Each number is 500 + 25 x the weight over its row's rms, rounded and kept within 0 to 999. Layers, rows and columns count from 0. Numbers have three digits each. The size before them is the row's rms in percent of the matrix's.

# up: layer 10 MLP up, 512x160, rms 0.26, rows 214-295, columns 80-159
# down: layer 10 MLP down (transposed), 512x160, rms 0.273, rows 214-294, columns 80-159
up214 093:501525477504551450531523522496515485473472453466484450534468471523499501484510535527515479485509495540501538502484485510485539484461525542539482548481475498485502508491518518497514464519521452464479506474476479469485470517460516517489493502
down214 093:485479501489541511499503520511514546469498515512498543497494519505515494501500534545551509533524482530495536502455491491529531526527493502511465527517531503507518470519505481526443467516507521487522507506511475507506492519542497550462490535
up215 104:488512490499496463489492516516532452482506548497532419530495487490474566510514502522461521527493511493505506525425516532490452499549471500492521505534518509499526483462523490478502515531487531504491458462458498544479514526489494487497515468
down215 108:508506502524516475485519504486522452530527532517499488488512502467528467445483536531465505525488506526580559527509491512562474518514532518500535482503518532487454486524494469500498514513508527504487508514489537553509502465504504523523475511
up216 097:479530480528504530459475544496482496501538520504484502470481502486460534514534512512501510518532481492525511522526462444483508530466460470507505536518520516506510479463454478484447500514524469480533510520473471491510523481538512460454486506
down216 097:524542523497463499495499530491515485520482471490520513483513498484503495475491531465486470507522535463452499470477482469504502546499481488537494467485553540479489516521520520582496530525486503487514486503539514503483545469522488530520526515
up217 100:505468488517520468493507469508503480500498502520469489565473536538492492525488484513491462517531482479510526475479465503502518467539454499504460490483482500490490530494484464457542503508488547452490504502503506494514507514513458504497496510
down217 090:501485540514527573524476494480545507547510565471520486472506537501498499486488497532482552505504480526515524487481493498510480510535504508517472478489479531518496526492482492550531538535499514519507499524494492506512523475502435495456508496
up218 097:483518527539472481472521507502495491481506519518480467494497509479536513492495456503456481508553521502515505497463499467498531520537501514494501524445510512465500517478507536483535453511496497510488485465505510459496506500496451485530509526
down218 093:480504494506441498539477509473494507510515491496509500503475526488533514487513506446521492524508506474466474533506521510492455503501471493526504548515506459469497508543479511470523513469501474470520488533496458517479509521489565504487493479
up219 100:475553496474483481507516517532498489491494504455514558528490486525457553497500504501487486522534512487512505438526523502520509428534535485509514478540483525480531506542487492441535484499491476495528498509512502497495477493487483508497475510
down219 100:525514523496550520518465467510487482458454481511464496491530493435497518543479504506504513456543483532516457492492512436523461529531473508483458510459464486489510487525492506538506531510523512487471540486458518527518543501485469481503527542
up220 091:496556538512493518510456492522502473509491546496505477486512549506499459468523487522499495510502560437505535512484511506523515513490471489478548484485512452494497513490513521517494488514498522471485504506508475468503521500460491500488510507
down220 093:506482558509458445492516506495503527466456456465527507473495479482527514473532494465479507479485517457547520523477481501515511489522538511492529495524500492554511478543501514489532487478510511502466479504489454494497466520519506507499512533
up221 099:472493511514458519500494494487441509479503486482505475507504508501460488485534499469493491508442526519532474496510443508515507478513459507511456517521522443538490508562489486496540525520481488455489515518480478521482519453493484520472532511
down221 103:534458498506490545483488494497484477526521525551500509536526487510533500446510495468499460527502521533508537566469528511481504484473514429501483497510513503511537483511504491482505522487500494528525486560454508516471505566549509489506494503
up222 095:487508470508477452488508521493490449530504528491510484526519523457442494463528518506509516529509503508516453483502491485427518511485513497475507529490514512510485500501518478452483549524480498485514498503539503552492508467495530505506507492
down222 104:511509491511449462539521530501526538508506516532482498515514457507493489461479498549484489502483470516517467469484502482555457482484570487517512512506508473454528476508533460460455522501519518490496516480509484528521493474531512481504493486
up223 100:467517491526482477533495527488493495463498528516482458498505489478506478563446549494467513504533461526522496506537504488476500515453548491529549555530511516467494492545450486479500479490485485488507567505516521523500502464477488481491525502
down223 090:503506474544466505490509492482498531470513472518470489509503477571525467471510483462491525519511512524522536484440527509561484500493465503483470463494510481479526519482488465506533516517466480471542442465509453509509466488511521490507517499
up224 095:480487443499502471475511480490498486510538497495467488463506530455474527500543530486492517518538521436513481489511526502470549497481490499500552525503421502522479528526484466471494555495495508504498487482455538456492495534478505498483523483
down224 092:506471504502498499474479490478502498499528500445494450542456504499481490533518485479517489499504464513509505489492502477437485471462559461533505484509450535499494472536464498508522536490439500508453505505532492510533530507484470506479504496
up225 104:539495534509488477526483538488487473458500500530492475514476483477503494498456508466494451513524553530459522480474483534473471532503491474468544518508471505509523550500540576494509518531522496540483536482487543501466514512532483476506514551
down225 108:477512499505462517495510484469489541482498472504512459495480481550526495461481500468495522469549511463499527468492518497480481472450502490493468536499532519504463504458484512510473532491512498517471464496482480515498521456467498469477461512
up226 096:488503465543516500566510509549513523481516512530472547479463554478500537497556494451505482514486484534464514532477487524491492529515495502513476512465470478506506489498516471482498485560519525536470493514498474492504468499541504468488522481
down226 101:507509523500510471528519509474458540528501505510513529531495495489461421503467500530487453476489551481542528478514525477495471507524536467540481462522503506482511461476469468524504512557479510493486482484481581560465495488484495476532520497
up227 102:520459515519499507457482484543507487518499535521522453521530558522522499478480486490536518531511500520465472466509488468523536536511507503514461513531536518476465521522466511513523448506472483471473493516514538521445507468526489467509552521
down227 096:511497513480560487484507494516520529519461496483500502500509536450446465465484508507526531451511481527504549523512484530526525486489455467474530521500452521498450485545539465473508502496502528518488499479484484541484500487507494536485512493
up228 100:478510486502524518454492531511499475460481510510529511519462488544460545510485516505537451469503485523508478491546539495501483515466505502473521517495469527539512507529511534495524535489545528492485541458462509536472454489556472508494481496
down228 094:504495529511544532492504479479500516447474542478478460506465482527480470467557521507526505549519498470530539498503508496532493500501509476516515537508526505479499537479484503475519522512502490498575492511490504481466519494477495537518480506
up229 103:497516500501488522516547491490479524453533507514512509503491506498508492460476497493449491520517514495498532514500518477509506545521486500517545501549494529498469526497487510511512463470506473505544504520505495447489495560475478454465471493
down229 102:506555499517472515499446490445464493466481508532480496516495448498499475492488506514501532515504497501537482524459475479507521502521469542483542541521530481467513502470524511482500445525517552474474493487494513550490496499468479532495489513
up230 105:498523469478496532513520529495495496475510532498482478512537486473474533487509503509471513476507450544469525510540544571512434461538470497471490494479485511503506506442497468507498489508467481488539487528526516481497528501521495536494499521
down230 103:470505492487508484492477488545540508526483515480499444488520503490470516505473515488470489526493532440556505500490456558455534501506500517513501497494491503532486483489488535476527521516515519486505499452481539493482501524491485506467522499
up231 117:544492497556505520494507535516417487496495556530498488503499495514514494472478501576452561517528518460467457506476473508477474491509516511460499516488491439526505480487495508493506511500482476491503511516493497519505476535526519473513476474
down231 104:486463464508456511500509515508488477482530508545488499504512483512502534519526472509497509513491497455471487497521503501499523538495515515516503508503508479499483468459479488545530522530502476496520503489542516540516473506484483494510517489
up232 102:508517506531454544500505527538489517488507535546473458483517501522476495497498498500487503487523486532484531498490540498473495504440539473502509494531455526561506468498507492499502516495492475498472478490468453485552465512489496492510518473
down232 097:523518477494532477455484507525528520510496526461488540506508539468466474501499481440494478509492484506449506480478481521501514489505500504523494485503497551491546511536545570504534497514491485495538468498495509450493543486486512472528528478
up233 103:481488491533528551510482479552447511510464491510533511484524476497489516487511530476499481528503480539459526520537481447489480496486482541517511512467507544507521493545474514480521497495438467513551474503449536496456516506526514502532471523
down233 100:474536501477507557540540483471520517492502464505499529517492526536497450523519511501512478463497490533529543464475489478483536530498459488512535496468470524507511497523492543519482470440500509495509471509493503467492535474466494502450512490
up234 109:509481485532494518473509514472501496483512496522447532487507512497547513564473539471512511508489490529509467490446505476509485531498487538515532496512483572510530499466496534509535499512524473538509529515449510550486488495507506496472489465
down234 110:528479439508529484506511472511531499515475481477452472496527493507529486491491453514506542559491539528515474483505481476521476485482487472474504551527482527477536496497502492474502466490482536485455554485505523536471493549463517502542498469
up235 099:468513490469510527499518506502477506478501492526509515454551492481481502496501500491455474497500507501484522498501535551473444491536505543502505515523521544496458515525452514525536517485494498525523514493446465455481469533501472526484526566
down235 095:467514525528489514543481506538513497497535508461525550479497511532494484528479481494494566492515528516483539522527508502490505515533478482512486462501553476519528488485500496544540528483505468509480488519461513501472483512480501506449559476
up236 099:460544484492455512523465527528492546477521513504500507464483502499532575484492509502497495526512479493467464477487465472496512459546501516533493511499490505473470500479538507473501484534491531536466512505475481485527491479482471537519531489
down236 105:484536523523510525498544524476535507488487512474440503546504516494504486498552486525451473475544484492487506510522501508506534512464458496494458505479507519495485482508465559561533507526489498513493525554494466480486507497531516493486507500
up237 104:474504530499527485517500548516506506532498473514509460525538447554469512524477549567505486516492563469492530497486467477494466514501476484505461489470525488529498487488489492493507498459516492488479514493539497483494478446536498507496467490
down237 100:515520483488483493518487527525473491536502520514479521487467506490487513428479524480506503499518562517534519442496532515536472494481487477509523493499504513449442487457466563523511518533492501512504513523546521531509478474511495515507498491
up238 097:487486489502477528499538489496461521452511495493526480546479513525519524464481492520514522507510561505463481489504517433476533485465542503542514451446511515479515506489539505469483472465504515530517481503498519568460515495528512499501528513
down238 100:489496475527471491471461493489494478513492524492482469544500547478523516496490498485476497521513524466503500534515509550492482489524505541496464467516530501554483504525471500479451480515544443473495487497508500485486475468526484465447507465
up239 108:506518495446494532482525537504540477520496507528511477519527533515463489504503494513478502519494526555494469478486498467510486524523468489525477499534544510525451522485490538481516466494494491503483511496499518468479520478520445479508491500
down239 104:456539477526479506474535540454487491572531476521510513551493487504454536494524483483500498503497462515481500568531473515469509450492522510478531542518447509530510484485483500464517485476499502521532484521514512523475439510475503522569543510
up240 098:496513471531486489533505493521464486488536498534491452481526536444504491518517498477479480471512483491468509496444478498490461481497518471534543483539502498516504484482497513498532537505479509477511536507469531509493477450479469491503496519
down240 100:510502522506449482438504500509521517489494480484476550501515486480481528529471483475479467507540531481498469481514485486515518457488522493515518469489493500483478542521549514521528510540499517516503537518503468511492542512463505497455504465
up241 099:489471491508532490520501532446496441471426501513523474486501502511472486515479539510429488568497505484495498459503527503527468440528480555470563512540472523506498514484480517465498485501497478476511496527498497497497502496524490501499553522
down241 106:511554474486525463481509518493508494494422486527513447475493506491544497552498560491503486492467480529525523466519504516493529473520524504540480458536515467523487528525474491514500526497487534505501507488506495493492464519453510489515497548
up242 096:471472501494484468518472477482529480523451451549525529475487500529502488497505500494510505502486493506473513454552458517493457466494508463497485501489488507506503527502537487502485501514497456541499530514514516540559511525524473535498542498
down242 104:519479484530500534484540497531532501497513476464527534469503479526524460486511546464477514475522526480480494495476499500468474512503492495514486478498538483515518507546476447520480487498496531508541510534492496556503548510567531510490504493
up243 104:505543473512534502487509466444499491513455480505486552496515488512475485502519496501460506472501501505507508444537523480483487505518513510527482479530481492498498487487528519500522564513475527549503486479504527471498550493527514471540495484
down243 090:548515502492518518496471509463509516489489518510521522499553526515485489521535519512495502460498541465502480492492493550524502541520532447490490523527501525521497470514491508501538555492492491486496546471522520465491533475531498513501496502
up244 110:464528450469536491516503545504519527513466498498487522502492565520469491483492554490513518522500481481479513478447498503500492496476473501503506492483489478555508526497444498517484471527498503486503509534534489495497554490513489566479542530
down244 105:496527514472538493467502495529447476458478494489499495558494501509476519490529452535469508504502511488492508491474543498514513478501511509507510518442493541492526513485534478533548501507485532500519473515514486487503516499495489554500560503
up245 103:502501470486556494483501535459504521424479513531565472509453482527481480506501517494501545493512496456504537490507526446474496501495486518474475488475542454529506472499485525518471515492480515495480530464517520547494497511482489484549450495
down245 110:502507498508517512514501499503529505514505491448539519492472522448490515559481442499547512527517517512518513493544506505484499500457500516514495497501474551507518533503525491477517480555517486493479507490471499513478452512470499508478491488
up246 106:438513497513488496468507512503485510505522525494495507461520504502428508464496472457492507474477499480489519472525492458524484551525462541524473500512519464518498487488481503508537477543505516504489469509510457515468470497533427503510487491
down246 106:497523490522459488523538504489519540489482529520557468494488526494501469517535496541466521518468482486491516457516508481519547537485521470498507502478507510524494433475466509498467507448509461474474494485481515477533498516542504465531492498
up247 100:503485458470493507509468518484510476496509502493536568562474471479496525489509542532515468522497492495475519475503528522450480491555486487491477512484505469487552499512471501526488485483521469507524512525494508507524489512500470489493490514
down247 100:503533466520467529509533491446509488453477484503474457465492503489493474482518519530526481480548500508467546518484468519510493520514535519472502482468470536470491485517537540559488489531507510517478478488463469505535471494531489445485499516
up248 102:478468501479528494529487513490526487485534551506476483507535543474479517509523525530484511509521467486467507480524517524481541520518513490524465443521515509544512487501476536462489485512564513502525505489454557518472471504501468497532463492
down248 107:509491517504496467519524442481485513492479533475473522444481460485483525547525517450497495467467502486530484509500512521514502499506529494439560529477480513527484490479519526507501473501539510491541560488474473519483484508464496495481468490
up249 099:495507516450497499516527504514525457506474512478504487513479502474518508520495507524519489494524543513563504519466486467488440478473465490463495493465521509505539533494514526471547515491474515514477528509510503476453524502530490484506461491
down249 101:514471526515475506483515533512455485478495469502469458545477460512554482528492518512477495496502493492491486487568512512533558505485512464495490477476520481477505480498485490503485516528515461496506519534489491483500509526476428509516530495
up250 095:534496466525470521478505513528461502489449494454537519496533463496487458476510478475508515519493503527543504460518507516489472472511486532508506517482500522485530506475494475491512547533497510515523524493500539486475474501474492497527509517
down250 099:473526536472522508503489540512550532523508489500517503485496495489509468482489519526488522500498508481533488485507507483526484483497498475539500493477478527504481489503471513498533501523510510538503529458563477513506517496547460496479513471
up251 093:526487504537545539490495496533488489473507529519472508488532493533542510461514526530484511523529491489502449530541488503528485536504538487460469531514536496480518428464482500486485498505508475526495489485484510534550465505507496496465493488
down251 089:469508508523472496457503530469486453496510517519473502535521498504517484514480549522496506519489476500518552516507519503507474466544510490535498495502505474484450488498503502511507525496476489524505443512486501472534489502443516444511521525
up252 099:441508476524516479520507467505426469469481538487516535475480546520475491515541516527524532539512534502531539512488500506445481514536498517515466496516459494504481474522483512497461491502491528454517490528503458514501499503506483487546483454
down252 102:485478455507506498439532491465487534519537504467465481479475497521539490492482466539478523462510515536446515527521467516522484513539531460477483507538441531517524534495485522470471493460513465512515509501508494471505489493527474514493501519
up253 096:449518487475518444491503483496495477488501519490493511491517522504511505494514523495496522497507529481517494517429510458465511551474491539469534491475492509476486507502502521471517452512503482516486482462486490513479485474478495500512494480
down253 096:481505468468514534492485479519494511542482523495483472485527522524486496503499485494489513507506426532518481494526454500468503521537423522501438502545489504510496529533507487492499532459471487526522472519487497509483515527534517503515494529
up254 100:504528485492509473503501449485513537464460536536500514516461471528477499496480484530518513470536513475472521506520497487475515489510495469495472444526518473495499532458507485480483540531489555501515486499519489530523506505441570491470517476
down254 101:476516456546495492512475450489473508522495485526484503509491514510532471505463511489487521483485472519474462513512521520454498470527486534495529482513511469489529479503508544482552535467507477500477525551516413504493532477516521513521501508
up255 094:524469502483522504514538483480496530499501511526493524500469496458525518514536526449516504488515485549473489508432549494481487488496514491459485440496516522479491543515469515520505514512499470457478512506513541492480496511519475518544458495
down255 102:534542483508500509469520535533498468496505536482486476485474477529495448474514470518473523499507517500533525497493498500485445506491493452533535548555484486513516459470485439475493481451500543497483512518540445503467496488494529513527484461
up256 109:527488493473495509508493529470531527499485500473496555463487513500511535527488513517495485529500508525512475512471504541461550500504462499474495487456485501483508528483461488483465506520516514518504447518535500470500504515548520451538540496
down256 103:538490517487503490521503481511489472488472533502468479513512490525528510474533468502452546528524495522467532500498518517499471509497510496539508504519462483480501486496526526490487520506509541535501469493463520471520517555461558487500517508
up257 101:521539517504521485499478514495506513539518478520514458501494516495501490493497499529431459511508493558509482533511474510479535505524526485469515502539497424524480463503497466485496509488508512512464509479546525486484511486518504500512513458
down257 090:513518477505496486492462490464507519523493473525484483487511504447492519506482492511516534471545463555556495515513499483489489486482509517541514519524528486542530476488499518478515482524501491491529472454508537505505507544556495475513508454
up258 102:503495477497527494513480514522484481490484498551523481543446465464459515515517513488521530483535536532478500520533484498555510496514533466526538510530515474465501467507453503514459492520486551480511471531518485438520521449442505485501470470
down258 107:519488492525433541507516468518475496554504540460506482494494526483453485493501506518513505537489537528484513479503491489507480516498557431502476502513495516486516514464478486520503507487528464493477477500535488497526473544507524471537515466
up259 110:491489458502497504481530486511483507449509555445517517565460554481474482484522489543519521485502481476485534474492461466493465492521465516501529547519512510511483490502509480471488500502500469447467497506503533506491468496549490473484525509
down259 098:472491521543463482507487476508474493503496493475491517487520486494480515511481498480524512486477557503466478507485504470503493480478500481503538479500494520483491520492536512507529520507483536546531491530437503467517481455501519452514570519
up260 097:534528486470486507516539501535498447498493515499489542474509520557508521512480522502536521501504466472499498494511482510481522507513537473557521467524509452447539511430489447469502532558517528477509508521512494493496509510546514543499534474
down260 092:549470496451513496520532470499514511528490518455498450545510458522523481479476556468492501528515512462517494525478514515486546490517563499503459457523496507567521496516536478491491456514491485541513509500509520520500527514501487526534479502
up261 100:511538446508500522495503516474455478508542476495484479506451501521494513496492530519468525499509529458533486491510491530528548490506493515518476478552476540476529515486480505498472490469522548514516538469493491491479518538476471482494439501
down261 106:462491496510491498534547506508513497506484493517475493463497538518516500488513482480538526435526521482516512463536534501503503469495483499512540510481455469523496459478473511503517530475444448472524490525548495486494508529496553468518513535
up262 105:505517523483513486533519507524468503494491526485518487462535511509484517527546491548456514525496513503505496491524483473467521479531514509515472515435532449481511556479475500511508504497494456497488507502477519499436528509454461529492496460
down262 103:529546550486506488485492508492554484529504525507552496513519513483490568500529496522494504527499494513508526527473512478504508492463488509520523547505522454489542530490470505462552517490504466534499515503491475535473504478498505553451472499
up263 097:501506523512480496540537526533502500489548493466530480515481508463507485471463514500484511487504487504549513493479526485454432488468508516482500471494534502479498502530486491515538529498416479508503532455504491474521459444486487500532514509
down263 100:498485474497504484477473503479555500508525508504544521546505481512513495462504513487483539496508496507503473514505538516463540504482486483481492449502488521549538534513458454537505463521470472487458503541512489503514460525463569504475475499
up264 094:464445513532517524483482491507494528482489520501466478552496471464522519476509525501518504489511503462505494515519496519459540488518510527520506476465519482466509507464494509490459533470529526489519546483480528507491497502486511452505477514
down264 095:492518498494527468474542502485502518456498498497491465472531508541474464490528491514513563495537503490499524501472448500542458524519442475537494498529474525555451480503520482485476464525533532485472492512492527510497560487489504542465526469
up265 107:482518484472470531522487540508503535518484462506505507434521487479529461466483499494506468510506530525469494490534450505475483528462475511503529547478486464503494477461495514528529502516530512506546510478510461540487532536459503514521488521
down265 109:487526523495491493463513494574531505536533488519467489508524444519524529489540468499519496491520543464507522494511513481534497518482492485486514525495480507510501491443543535449518531563486505507520467487497519459518523495484487518530548473
up266 106:495452494512497510546467518518497550490504507514466521498522483498496471536480465541464506505522492510530558494505516448484457489505537454564511475492518504498512459488498498449507515520491495489498514527477506477503497520496477521515533485
down266 103:542508520510493558478520498501510491470518493542462535499546525500505478528517500517509495504471511478528498522487472517477467521510511536515516461486521526481524513525540491570500539531511533497461516488502509504493511527486521504503492478
up267 104:498535491529487484520502548500488465486481513541486565473490513503490508490514492481456517530499553535505535471506483507515511475484477505406486514493538482508482510512493549527486479502535503504487550508508469488497485521527478487496477472
down267 094:507462517514491514481500449522587502467508515519530489474510493516484505471505490528507537493533512511505505482477508506475502472519460514527464476476461483480549513517494461503513535538495525503467473549514488484507471503466496550509518505
up268 109:463492460513499499511521484503547489507522504484537484454512495482514496499518517530519464506502498514506487515491490509474464503472542503531530475522518502533539496491506536496526560495461476524488502524526534502528530483492492489491471518
down268 112:487483489526431493480497493469534507503519482479473483477522492519563510438521517504485516546507506492495469522514460479485508538496542542541486499481506509463515459488544463546507542480515507520523535524497518498508518534491476468542498530
up269 098:495464476522502521512460495477478501435502491527530540518482502473493521533483506511473509476481544515535532524530511502518527512489466513482516484486548508460500494462506520485472461529503448464494503542474475456475529471531485508524467489
down269 101:496467489468469476474486520508523478532487515459534526502499506545518513516512530519543459477490486492414484509526474461532491512504476494474499464522493489509480540543532464550518487536424486478479489504492485504493545481457482519443507515
up270 087:477510486484490488473494491490509510508476491452518489522498485499494566508544519482503498483516456496438519519472521491503521480533502519488580472531522504507506491480519495536466546532477527538518481449478545512529499488512474478497486496
down270 094:482482526493512498550542552489518477495471493546508550505524518441512513495484506454466553495530517470496469516485486524490513523491458515499491473505482563511462488513518472513512498504495468435479490508519476484486527518502492487482527499
up271 100:480491515504516499491524523550485496468511579454523496539497473495510496517498535489508488498506541490551480494495470497496474491475523504485477473526500487470532469544504489545512490511494542502465548508504507471521489470476462499512505519
down271 101:506526494482509471469506468518495503493517511483510493480550473510511440452483483504486465511468523565491479491499521509523503489468478516484517504485523507452516537526530502476490540538499538534467496492515488514492490495484526523530483468
up272 103:509475493510476526496483505526494544483469487483483553487531490536522453481486496487471460526480505494455479546534502496480469528472479508509553475514542520511516544534497494505499489519494509515481553526438493493498532523481466485486503535
down272 103:501518477510474448537477509523522509540458472460521476491478486496504517545486482488492513481494520513493469475507508514500484515516557462517493475458489508518479523502493503511478487515504494519472477485523527491501469465492525465518488453
up273 109:480540500546475527501501488467481504510531470488501482543497496513525485530490512506511510485476521536484548506526503489512508502457481479499468475485544490487511512555504498481540490478433465500499483487538510505488524490503510495473475457
down273 115:489514518527491455485554520515478506513524497441545506518500472514498506502515529511511523469473460526487479462550511474501496516476559535487477541518499523485519503516515491498513544514506458527494512486494550484498463514500524508496511457
up274 101:508466518517495530508505519501522529539533486537516496483519525465507476508508549526483474513471499485460500471503546527524491500470505515511492534482467479496488525499476471506477501499491482507497544541536509527461507481505501538490494529
down274 099:506536476521475527503521495552539539490528497507503474448467502538491473522498486536490544479475480516480513482457518494473526526490491474487532510491514472489533520511510510519509521506480550513491496490494482543482472514506504507460470488
up275 100:527486499472512500581503567490536490531502500493568482486481473527502496515527495497531511487508547481494517462509516516476520455467482481501506440558512510480563488504521526460490485519492519488492524519487491517530513511487456475511494525
down275 106:514504528504514502495496498504518495499514521514454496444450516485485463479493459520494484504450549480482477566511505491522445507516449471536541491486480459492466506529453520516495495465479496495527513493496463492509561494465521507462500527
up276 094:500485480437494513499518530529527531504476443481477509509461461533531541500517493515470494497532504537475518497523501495540487497511499499493465502474455512491478472536477527479462489460495513505515565513503580488488447486557454503505534489
down276 096:467474533527528450492498459459502499495490486495487508477490477471488511516495489469495483566500449508515499491515496530514471488515533483512514544551485491501513483504542471509523508469501512559478434502483506456489538473475492464471462522
up277 107:529465490534527511458501525437491507493496512495538482513549499463462522484472545491496566474508491532450517484521530476530470499486512480511481508502483518520530523519545482484511520515507503497485500506481496490472500494512425493473471524
down277 112:501496445474489512496452496481476517513500453488484544517494501543512493479447443538515497475511477502501485537519484504514470491476524512456484540484495523526491491463501494484490481522493494468526558477499455515526479504566472506483479526
up278 102:480476455512521497497519474478513517493510519497496486507481455513485533492517497486533509574488454477465550484501496504482508490525476503545540574516507487508507487506548503471481500488501492502486518462490510503514532542504513507493448519
down278 112:477462481444464454444519463525455504493552511499462455496505511509490523502545535466482443521489500472474511524502516508557522457536510486470518489492520547520521505550468531515529465522470460464516498486483479489510487505483494548506471510
up279 099:468510476518490467475460494494507527500510457480539535542484486516488466482482533456487540467542503512508521493543530472536542523482486508529470502518545485527505517456509453527485473543510523484507544519507498480516526465452489458483487512
down279 102:506477475490487506470515496481519488510548499466498501453541513539482522524477502477440461486512446451511496518543485463513514507498519481537512570455515522502507455525471524518522467538471499483489494470485480503457535498508442464468543492
up280 103:487506473538523487538494520484525469483524490495526473542460474519477543515468467525463452452549537525533479512485460480511485496497523523484545478495467482502482550497504482484524515525517559490494530477507517515530495529528502493508541549
down280 099:515471487502462536466477486543507496546485488494506514505523492553515485485501485455523542542443488528498471470517538514475448516489512500480522526496499523541464483466498505477511485462500519490512473510478491483533494481458487503498501488
up281 098:524522468440547477514488502539498488436514476471506464503475489497545501489493548448516521483497508516477496537469474500489482543545487497496456517524479514472453510530505443535492498460544486501487508526515492435492488507498508503483502499
down281 102:480551463496455516538499518487453468519503501475530503498514468494496478507507468479475473496487481463507494504503506522476465470507525561492472507466538483498519512495489511507522503485522488504471550500510487479482536545477533508485462512
up282 097:514530482524539486511447515491480533502475472480508526546470470497493503454530516514533489552496495501470500454488481527483478485514523489482513499502453531503487452469455488533546475511489503515469514513489456550444478459468422494496502508
down282 096:507472486517493481524546528498512518519487482509531481523492460470504520552511507501515484508534542535496484486482497466527456482490488509497478458514463490514513527508502461482519491520487502554474511519493520441522479503508447472494476517
up283 104:479468481492494513453461505491485481507508502514499491508493496477445493485519504498490525504516522500522528487477479508495474563510440461453481517481511487539539505478552511511485521547510540507462488506522495477519489541565523511541495512
down283 099:507513496538474480512486467483543504513493522469488512512479532484468470499515495500529531545519509477516494517530553464477505485504506524487564514478474570494523529467489490524479491547509502514490526510515501480509437517517487463493527461
up284 100:501464496483502446527465501458501518486505519515462507469530548425523479486493528484497542493495482524514494491521503489485505486435501520518499488510507469498506519461525544469498496459497509533505531496499485527503497525482492516549514501
down284 097:535490494505539479468501513519521474443470457483483482480500511503482514483519482514485490550542531502522506512491466492506510540568516511508504456476561470492521474491497507538477454519481475489499534473527483509527455494507526502493476504
up285 095:535510470527480492477498472534496506560490515534435505486500480498489491513505493499506519545502506485483559495471476448496498486496471551452492487477522489503529490447509520462486524513476520548544467529483522515499484509526460479502452492
down285 098:473497506491523483534515490556469490461497538504505517486519486555522515510452497500496503479478495514516519511460525505461508524519541548502489520502469503493512486495489496492495455473504508513479498470516536462488502491484527514558528444
up286 090:525499487501503498524498522530488442489504529514498505498485514508484543462514495494513484522490474507477541459489499478471429525473515520518514474537501486473486429492548501515484510483479492503453531496553512540511510483492538464465490541
down286 088:488536471481471499512524526521492527526526492514500485524473532537518498501518494494524507485467526515513522532525501488499530488517530507445527523530491522513519510487512500534458460449465501488500518468496523521482493497475465487518498532
up287 102:507531449492486532498537519523553464516519466500540463560460504499453500505505528483528489503484513528512484517522489510543482497499462488544522465488498480483527523517501508484509497493485530482499479485497484489478500502438515514509523518
down287 099:482471509501492469491523514512528509484497450501501473505500531467505474507491487526502508507483506468503525474466498513533498473517527497510501490557519504506508468479509490511524494524499488490522519525527572508530491497492551478532492460
up288 100:548509512479539544505485501505486464533457492510541499477496499505463505540456548482506499493512492513475502516494480506480503542514488525502482537487518486485525511513492461537491499504456484487449455469498493490503505484494510523535549540
down288 098:470512494498550519481536459526495498501510515483479530489485480505501522532468511502455494525545554485533479494456519506513529490492527484451529488454491507560470494490523539486431533495515488483453551556482474472512486487513479522468489478
up289 108:466502532473489476467482490506446460498467493524511544557463513508496509484463508468479504500493513504544506492505525496467496500514500516498498530516497564528498500464520486501472489497526448532500539474502503486492475497510443514500499510
down289 097:495456532498493518496500492463522436447525503516490465511504499510494515491492504525468558529514490476498463493479520478495505484502511474536519483471521496471512505483513500503483512489492487496515471517507466540534522510487506451502524491
up290 095:494504498466487496492511489547512521516473462480507489467505517537496494559485491501468519495510526496483564458488463485533485492466493524500479464500450452506481473497490478486492479514471509482509452497523541536514521482490505491530457536
down290 091:474523497498495496506476535506492562501513514501518474505498523474509497468463480494460507473476502535530526529508503500473524512510503479564547561541519494470493482526516501436493509483487476518492534540486437500506478506443499435475499482
up291 102:472474515523477528524499502521460446517506494507529480520497506474460521525499510529524497483550493498478550529525547535437510513493520485489472517502529500502481534508518480477469493528483502475529519513516484494541511501468522523493485542
down291 103:528428478497469500521446459494515465493532472503509495494514532498500443492516527501509481484478511510513518504463511496487476484521493464483469493481504493509484534541506450523498493489498502482471510531507522486527502502450516503508483502
up292 101:492500491520489463462462491524548486518460511489503457523515507520496510447507532497474468474544508509536518475480514507471505528494505499478489512495496499496496491496483526532503484537472539498547445534461550492495495521497495501485478484
down292 110:490457482511517513493552510441496525544496498513499500529557528507521511497484498490508452524527457512547499487481505523459490520461550519492494482501531498517465456455533491516482546499512498469497511474500477492513486557509463476461479476
up293 094:505507519488477503469498488498513511501473500525482505498515474457471529488521480529519521499490520510490479488448476517506526542496481518469502504512477496488542508521499499488464495505507477500473507559519535491511542521488486507531502501
down293 084:526518461511513482490462535494464482495491512464489491467483502549480507485505522464478526540515482563463471461537512531470480498492485489491503533506555508505466480497483483501503529500468502513509517574537532497545491483488516492452527484
up294 100:468432456502516498431497531490491512555495525524494501466506534489480532508477513503505477503519535502502472496462501472486498504472527543513504498512548493514480487474465503473470483507534484508422497473532534478509511526482491533470467485
down294 099:502530541489490511497512542453498520500483528504532464486516499498482464499517476556508487484519526474529528522510523532486509512544489504475496545503494476548466505500479530441504491512490552509483486496469466478501486486516521462549540511
up295 094:473513490483553465515484485473504457497533499501508493491512477482465447499525544480508558502524526483497508498491513495479493497460472511517522494506548472487521493518490520491526495460485523525508486525491564474499463450497506507462506577